Weights of a small transformer language model: 2 heads of 64.
Each number is 128 + 24 x the weight over its row's rms, rounded and kept within 0 to 255. Layers, rows and columns count from 0. Numbers have three digits each. The size before them is the row's rms in percent of the matrix's.

# layer 2 attention output (transposed), 128x160, rms 0.12, rows 42-63, columns 80-159
093:113155113134119142148138154168170123131120100123141131136142116092097137146125119126153068151110138122138090128144112120122139072115112137113091131110124101113131109140173107125069108107138119157143157091124157167086149145147136166122128129
108:126120101139135113069162169120146150127098110138107162154178139131150123109140158082123084126146115118101144144125095112118204074141141104190119117105097166177129133101095138142136126106121147121068050140121120135117141129109118154099108120
107:138084115103099175148124128128157175137110102177100169119138134143178124143096138140108124169117127163106137155117145125154164151121125123141112166113118160139113129129130122123148138071109152133135106116116133154088138116094110064118078158
100:158118064129109113191076094113114157065128106119123140145127117100161119094109177146110117140177161166120125118113166130108111158119144106139102134150142129109083102120113132179133124144114153175067138108117120125115094097129144107167078125
099:130139073092143159115115104142131084146064125145138159119107140100129136120152115094121128129119139134116101124153126121135122137086158115119112094142131132125130100128130144096117170111125118152126126140127078104066167157152154168111128156
101:110187089103107154102129102086162096093143120131122099175114103143077162131168112114152127078098119137137105138125142150110135134144081104163078108145131163156105127100126142151110134106167147163129093143125128120121174134111145140124097110
091:093154136112109114103141141122099176139158114133137095110127152084116145096128163099144183140123124139110076135135124152117152135110113135128160158157109161088128122134113092093154093118139118075124182144120150128129139109122164154109128152
097:111133136163123104087102152154130125108133128122147127137152120141118114139105115108128156160060081126142100100127115107086154142149120120105092145147116117123090156120152108120114134109108143165146147142128146107183137114161100128127148120
094:195086118126157165163125148114098132153113134134097108126193152107138121127147132120127155109099105097113121132124140128177119160106098094150159121131142131094160147112139132138094119077129110139111144123193117111126088154116160134102151098
110:106116140134077150139129068126170152130141167086146130154130105155083107079151119147126157109093156145150134125108100153129135152133129129183114177127085145118142110147134107138120138115116147136112097140154147119162099164110124141149124132
091:106128100108142110134116151064126138120119114149094138123161129135116116179113128117175113108105135176089124100108138111172125139133142130111113104107143113170134125080133141199104079138155160127116114126105138133142099154116142130133091157
093:129130135110079138082073095114116131106122135144111141098103118124150113121173150163088111104063125168131158146115103144114136164123118158097153120126113146131120144123074095124175158136143125099156113147142138132094106110076186130110160130
091:147119105089115083096132177126123133125133111128110082150149079142136118132141141122105107095193132135124133141168106139136128157155139144140126117141172130104153137134094122130130130115140126190139131124109072127129113123141147114139146136
099:214114119137115103144137156161137151152133157143097158113129145130112123104087164161132104167103106118109137129143139141111110110128123130170141161117120149109079122116139113120094083133099101155149141173148136106184129111125089091102104138
102:147153154124145141129166151102106142112152155129136114126124130111132114162149140152127132134082149100179132147149120114119132118176106121138076113119147163135134094133101091109159146147142126114098122138165136125099101170126106120130151118
093:131113178141089124155126092108089136150129150135154135141127146154111130170158115125123143094099120134098106154113135120134111174107125119126120121121091179122155146083114120096137097155193106128135138123155135094163121104084136079144151102
098:159113104140106107151084139154129159141112072127108124101091122153106096129118133158131134080118124103115132122117108106098125151090074172107125134131102119120103079137109129133138112104112087122119104172109146149094078103120161183071109080
102:163173098092091093107124091100089135098116153127105124126146130112152141078157150121111094120130121101114137116112124103117141113149137125149116121106159145110105174128135153154142093128178127151147106131077127147102130126119151150176148115
102:148119145160135125158158138135145118115184148153125134106139085098084109174147105126102111153131107081118166101142089107121119093122088167114166129124124134155133102156116147137119104123128142110133088137159146110094144125132093088127132084
085:100130120124113149099134137081105114147106133124135117122137087115155100137102107116138099140133156134155141144132128151118133077161163177111143148130129191128120131143145110124116108084108151111139120150120167114169150141152098130129127141
099:147130128092151168138139110118137130142112144150145111130111128144082150091165172118109147123088172102126122146126075195087123106144136108158104117122108101100124114137105087143154171152128114121112121115132076097154101150104117109112113093
106:136141129149100179116109130127094112113158132142142129131110101129133153129151161122111177123122112150174071092092133128135113131141110114110120119158105122110142165142159151155098129129129125149124155099159140141112117135101102109141135079
# layer 2 attention value, 128x160, rms 0.13, rows 43-63, columns 80-159
098:174148117123130115120181160136154136131127132106096147056131128170099101192111140169163171122112104079133173133142162114144133151074131110131152151119186135141125107125109142106141130145170152130155160128101143150139113131126105124146135154
106:138177104175195155137146145089140103145122081111100104123137122122104106179122115170154144103117132128141094137164160161152133113153121089133131142178101130136109133143096144164143117126171119134124131133122166116120096126150141145136191103
105:151167144140158184125128145138137112127125137131142137119149096118146104083149092148097122169082132124150114149117095160087148153137148093127115107140100108126142141113153102116187107098107123133094133115127116143109137166116158126130166097
101:120114177149139144091069147109123120122137096096139099096152127164125140100148131177141162120101096119127149102150168133139126117162106143092146205131154117128115159117085121149122119149126155136175149107147114119118095143123084128177153142
099:145124125134151098183135135089092176128109146118087128113174127140159129123125120119092150154176150122146165113142143107159164098124097114087152154124133098122094124110092153127135084092128145134117179099172114137099123147133148123148097164
092:146098124114093103145152171120138108113111113123116107170128150109150140158117140178139132121145107112119106164114159131151126075149117102146170127119166147106139133122124114127093141123100127182137131133165165139129153110175149137109168139
089:155130107116129125169126098109090147151185102175144139135090095136097152128113168158148101116182153153166153112091121100114089125154132151133119077129141143134123070120117095090096159135137151127138162108159152152142147125150163127135164133
099:099093105114125103111129120122137111114119096106144145134106132151096129101117140088130156088098144121166139130134128110109172174130183119110120093127105095155139174096092144146121134148150120104163153150117176119115171130149147128081102151
104:132128167103145087167104128120143145082159170166125148136136142131164104134101133095126138155153126135165142142125130090096136119141105110136115149133113135179140124076143135102097115126183160145133119132139147134155081132125122121130090133
094:138102133115113151130125139141136117110146156145134136173139140127138134107143119112085143115114171068124107054145067177125195123109155137120112109093151131135116158152140120126121145083139143089127144147145144130095116111160117128156102158
096:140170111105156114128115126122097150132127142141144138159135146106103111126154162132112143134104101152109114130117139160122113122155098181086165128143134142117091114117151144117122115115140165117138143100126088093140131136093093142167160102
093:120101114089123139085146127138119143167111160178136127148097098108133141108154098124087157140137162152109125116077058146115133136104137165136160107105111121173147139123128109113133119109135147138139095094102086113106090109102117146062152128
093:136130150157101145110139120108116113153076133114128124144137092173107120137101112156157166124118110109135104151062144117129150152095130098170124090176114150091145175155101142115166136104133092164127100117112147124164138128155162146165147164
102:123148091142105102136114110120129123164107164131156134117123170133130099149140117164154161140147133120153109133120136172133113151111127107111181115132109090094102154068126145101086160130117138134137100105093149113113136121131176144120099129
094:141147093116117110137069087127153148117110138110151128099144160120134144167098152114132135125117139127124116116106166126129192133128115132149142140112123077111118129124143150130119095114092092137113110132147116090108153150183100152127151166
098:119123124084133122140159177136136110160153138109139167124164140116129110146087124083157101123127144090137099131108138142094119145115098117102124140108137127119101143103125149131122140121137161165143144144151137106174129134127126110127146117
094:105130095123128131143112152117119166116078121131092149166098125103140096131141134147117164160127142107147113173144135160131112147124140112128175084106133146128188098164123146100133113095099165135068121103178156134143149130156081143139133113
098:090131155151124135133112141138109115157130133162124156091120147152123128119130094161160137082111108125133113175120153118137150154113090122098132132135147127151126130108096135124081148143136090164108116135119105139139118157086157150098120127
091:186123148091112115148159122122181140139120150140121097123111163102115139135131167162130107101108113157138178093115119103156117091167129141139142149150132152169137125144096154148172125136146072124157112152088126135167130116081145126075138095
098:134136161092140132090071125152148178151151142130172115110113142124156079130125120154149120141146171128123177156130133087089173133160147146127120147103120137133095139086135149147099129106127136165108124072119122167130104127147126099128106129
106:089131112120131052149136084103131150108136100092142113119145095155120119186138128105129095131134101160128143147107155148099128134158164091132103161158128088112152112125120148138091089117148134109162114136174123094147190144139110165093155139
# layer 2 attention query, 128x160, rms 0.115, rows 64-82, columns 80-159
084:113099110151123138131115135119118175098091093118142084138111131087109130089141102119113114153161113105097134138142145116129131162116126097154146117129134158108143138096133100126181104176109131123131146114161119117122135057103112155155156127
126:123135169182144154215150125112135112115101166118111111122097102100093164099067122121134142177154119161137126167113142134123081100190113119139131115185141128111125120122123173107120147128088120145105166120114135107120119140106142152099150120
089:115119121162084138100122128147099115115123073083116119120159115167142134097143088146107136083109126149105122110130105130132152141137160114141138137116150137125171144135152083133132098147111124124087107124080115127115111123144115152202131166
110:135116140143089126170137107131136167097106074159123202071147134119127130132133156114100172114142075170095137139136133136096136152158133121155111126165137095113144162122143096110091113130140092099107131124075079112122101115079153155112141170
095:123116122155068151183117118107110135096139085099120134125135108129105160081126154161129124139122115141096155131120112115099134135160148144161127098186138105126139133127132094086130114128099105149104132119088133140108085126140132173138170113
112:143123161127156127151146129169121125146122137141122155090085097106114116148097137123126130074128112180114129121122161151164113109131129140130120123125130067123167136151134179121084148152105153172129183137128138114142099157069121160068149134
088:124148096136143123142128139093143129150148128125160107122168109151128154132096129126122118196127130141157147085149094095123103108123096085091155125131167192089119157124145106092152144161172103135122139126136097150104121128146118145135119124
107:157128129108099078166140127169094132141147058143147143097154138169148134127152145132155144097109124132140169076147150126114167122119121123160137161142128087139157187118137092122107109142133120106145088101055121125129135133130093137150133145
094:123130108118104134105095118154149120137174102135113141146136191135122140170138144169128138130084109106107147094138108155123127175088136124147130134143113147121119162119139129141091137171121101099147101123055120142113128137124124099175135127
087:143140109121108108087120123093149192121149092138132191136150160105135120135119118132131135086130146157127153108133129142104156173107144110181143160149123108171177136122144093127121116103140143074121128152098088121098145143158113134095113129
100:125148111074087122129117107120148086107158084191108159088165156172153095172161122109133133125140101120134130094168110152095156151100143137112132144128133110127084185132150131128128108115151138084105119121115134120096142111120089093134105101
083:135136115122155139080165136126165128119097151127120120170077143103117169119111135095117095152170158108122143163129150118131117113127183141139095147165103105154115146114120126124106123101116156134114120148117125150142184154118131171122103071
097:139139153127078131124134163131159144120171132130095140121079036085098113153118127126132148095086129176083134117117152156173139147135097112148103120140132125110127130122157127147121121110128108111085132150120127146135154174102121108110152079
086:155135152162117142176166122116118102104114117094088145110169112109127114171106122138099169149135112117166122153096165120162115090156119125092130138139145156143135129105164094083164124108113117155132174171104128110112134113143150116125122112
085:145118137140116122137193156115120110151115153090136144111092106116131126140098158091127105119156133169148090141113126118109135107176140074138142129165130121118163148174124161145111159105137168083072115101160148100107169115145151113077094114
097:077135115097145125171137145109111139118096150131082159122121103108120111117106126114140105157130175102142136146100120113146121138151111123093138066081122156118108142128065138129169154123097145110120123096143140127133096131128148111064133147
096:121091147146099111139123113120087111150136143065131130141104106112102164090116121173114132151081156152153096145108143128119101112147118123158141122094119157123131088151150122078146114114125119153146115146148101106130145088150124147145175090
095:121092120109107073131115127106062121111129143124127075088121109112130078114161112130136168111123127154154100174080116143171129130129137142147108137109154155143161092106117097143118129162158113111120117161114143142111172158120109123141128139
095:128122139117103184149119095130081125140127112144119128123179099126134137156150144134088119161181131114103092163122127060124123125142156124085178154128143156177108148130144160152162133115122103130112150118115149105113115124150135116130164128
# layer 2 attention key, 128x160, rms 0.117, rows 64-82, columns 80-159
088:122110078076147126064141096114135132139137083131104146159108124137138127139088160152117120096131146152126135112157067139152166110083130144118200142066153159131140137094103132132127129119124167161137122128136118112118134085132144115126110119
125:131132155116106121078133186119126141097152139089142119152090136118141112151153127124152122129141137123084123137161121122113138197120124126175121149166114132171148150108112127167111124169110165073112140155105130153135139142106112152118090119
089:144135091090187139144157134153116124135107137154098124133119147115127109138121164164128163149105097140126130120118060056139114106063164139083102122076159140149140129128113130147140151086111137171132138121159140116154152151142119135125098146
095:132117133154113163096116131146106114148149139075121117108170131106097150106085073136155080152126105108113132145129161121121126129095118107172154138118125137091110110108105107144160137161111142128098126131157148140134169114164150132118131124
102:088153121126158167082142117129115136087130129124155143089094155105110147143116132132154145167109126132127145114107102103144071175126095147162101129112165125148135141126104120157164125151102179088091161145135128145139140079154155183118122134
093:122090138150129166142108139139099119167116136138089121180154106061128140132129102130128135131128155135110143134118109143093106137136165095140112141148143136155113147121104102155163128158154132084110157116138103139178119129148151185148121140
093:131139124117149136112171150133150084074107116106076136108114129135110116138162133089103136094136078173125112152109099143107161130120133141125121116143086141169097120131158158121119120105138137164133159081125125088143111124121118150127130125
097:123103119143137142145146107110128148100128122143088138124196123145101144119085145083096114132127113115118150149114196107128164157109172117129112097088134126131108116115138133137155209114095120125119098085149166130106129113147141121130110159
092:129153114165123136170161109099088173104100122177163143096159108134140116108129129155124144139156119125112125095086139116142136090118106103087114089108131153093107102097117169068131106136161130128132160120131137105116113123161093153131138131
086:143121123112150158140109125148111105179146111137138129105087117124103161087078125150101162100082118089161113134144100128118125158098144149130147081142159104142182126186124145140148139130105096123145108115113113152136120085126127132167136138
096:119156148127165119134120111140116165095164098155113114110139123124118138150164168133119126117110106137111105143093167128141154116164142150157126133106140126130107072126128171129124114117142131171136117122119166101129108188123148132137130146
087:104136159143090113133151113173132119138113133140141127148123174117127106155144118115175123146112187110142148105141123134101121176115099101116117125136118122127132119124123094139130080144155107096108130160150105124155120119123100094113101113
099:132066116133142171122138109117114069154120165141169119108180162105132116094100106094148112129079119113123133137108050103123102172108172141144122119137147108136153131145120092164138090152154139149102114147113112156146142142094120172108081143
090:116128143150106106126118143160126128062104156120164175148101151123096148146144136066156078148116096194131130140156139133162142141162154158172146127163144123138133144163096118135141097143145125132102121134131114110120081088115145130172114143
090:130109164137130146126089154152121157103130142090156118108148105118167103134119115122111121100128138127119177183176111134132119146116139148110102126127122135152113130167147096159113137136149126169096132122104141142150088135104102130092127176
090:125104132118108093109160120192157103127135119128127125116135159055154162165151157120154126123119128173137144120085113136149141080116113144131145133162129139158144152152155128157094127133178127149127206158118109096118113084134123109162092129
101:137119137143128180179161162133136116167138142123119106141134123122120139145132079153129123153150069111076122127142149136145088134097105125119134142186076108133146141156114149144129124099123196101145101165124179118151115116145130145163124124
104:164134126133137164113107136173119141121104128147143089131150106171140096139171089095141148110147099117121145125131145159127140146164158060140162150132173090134112098123122147112166114101119139120150100123092118125117101122130144143146149148
092:147114104085116126085170168191123108117116130101165123154090128122116164115111182119141100089118095104155140162141122170104129116121123128166166114155151163147129155144098125103118073190152176125122132125126154111153136109115155161144126134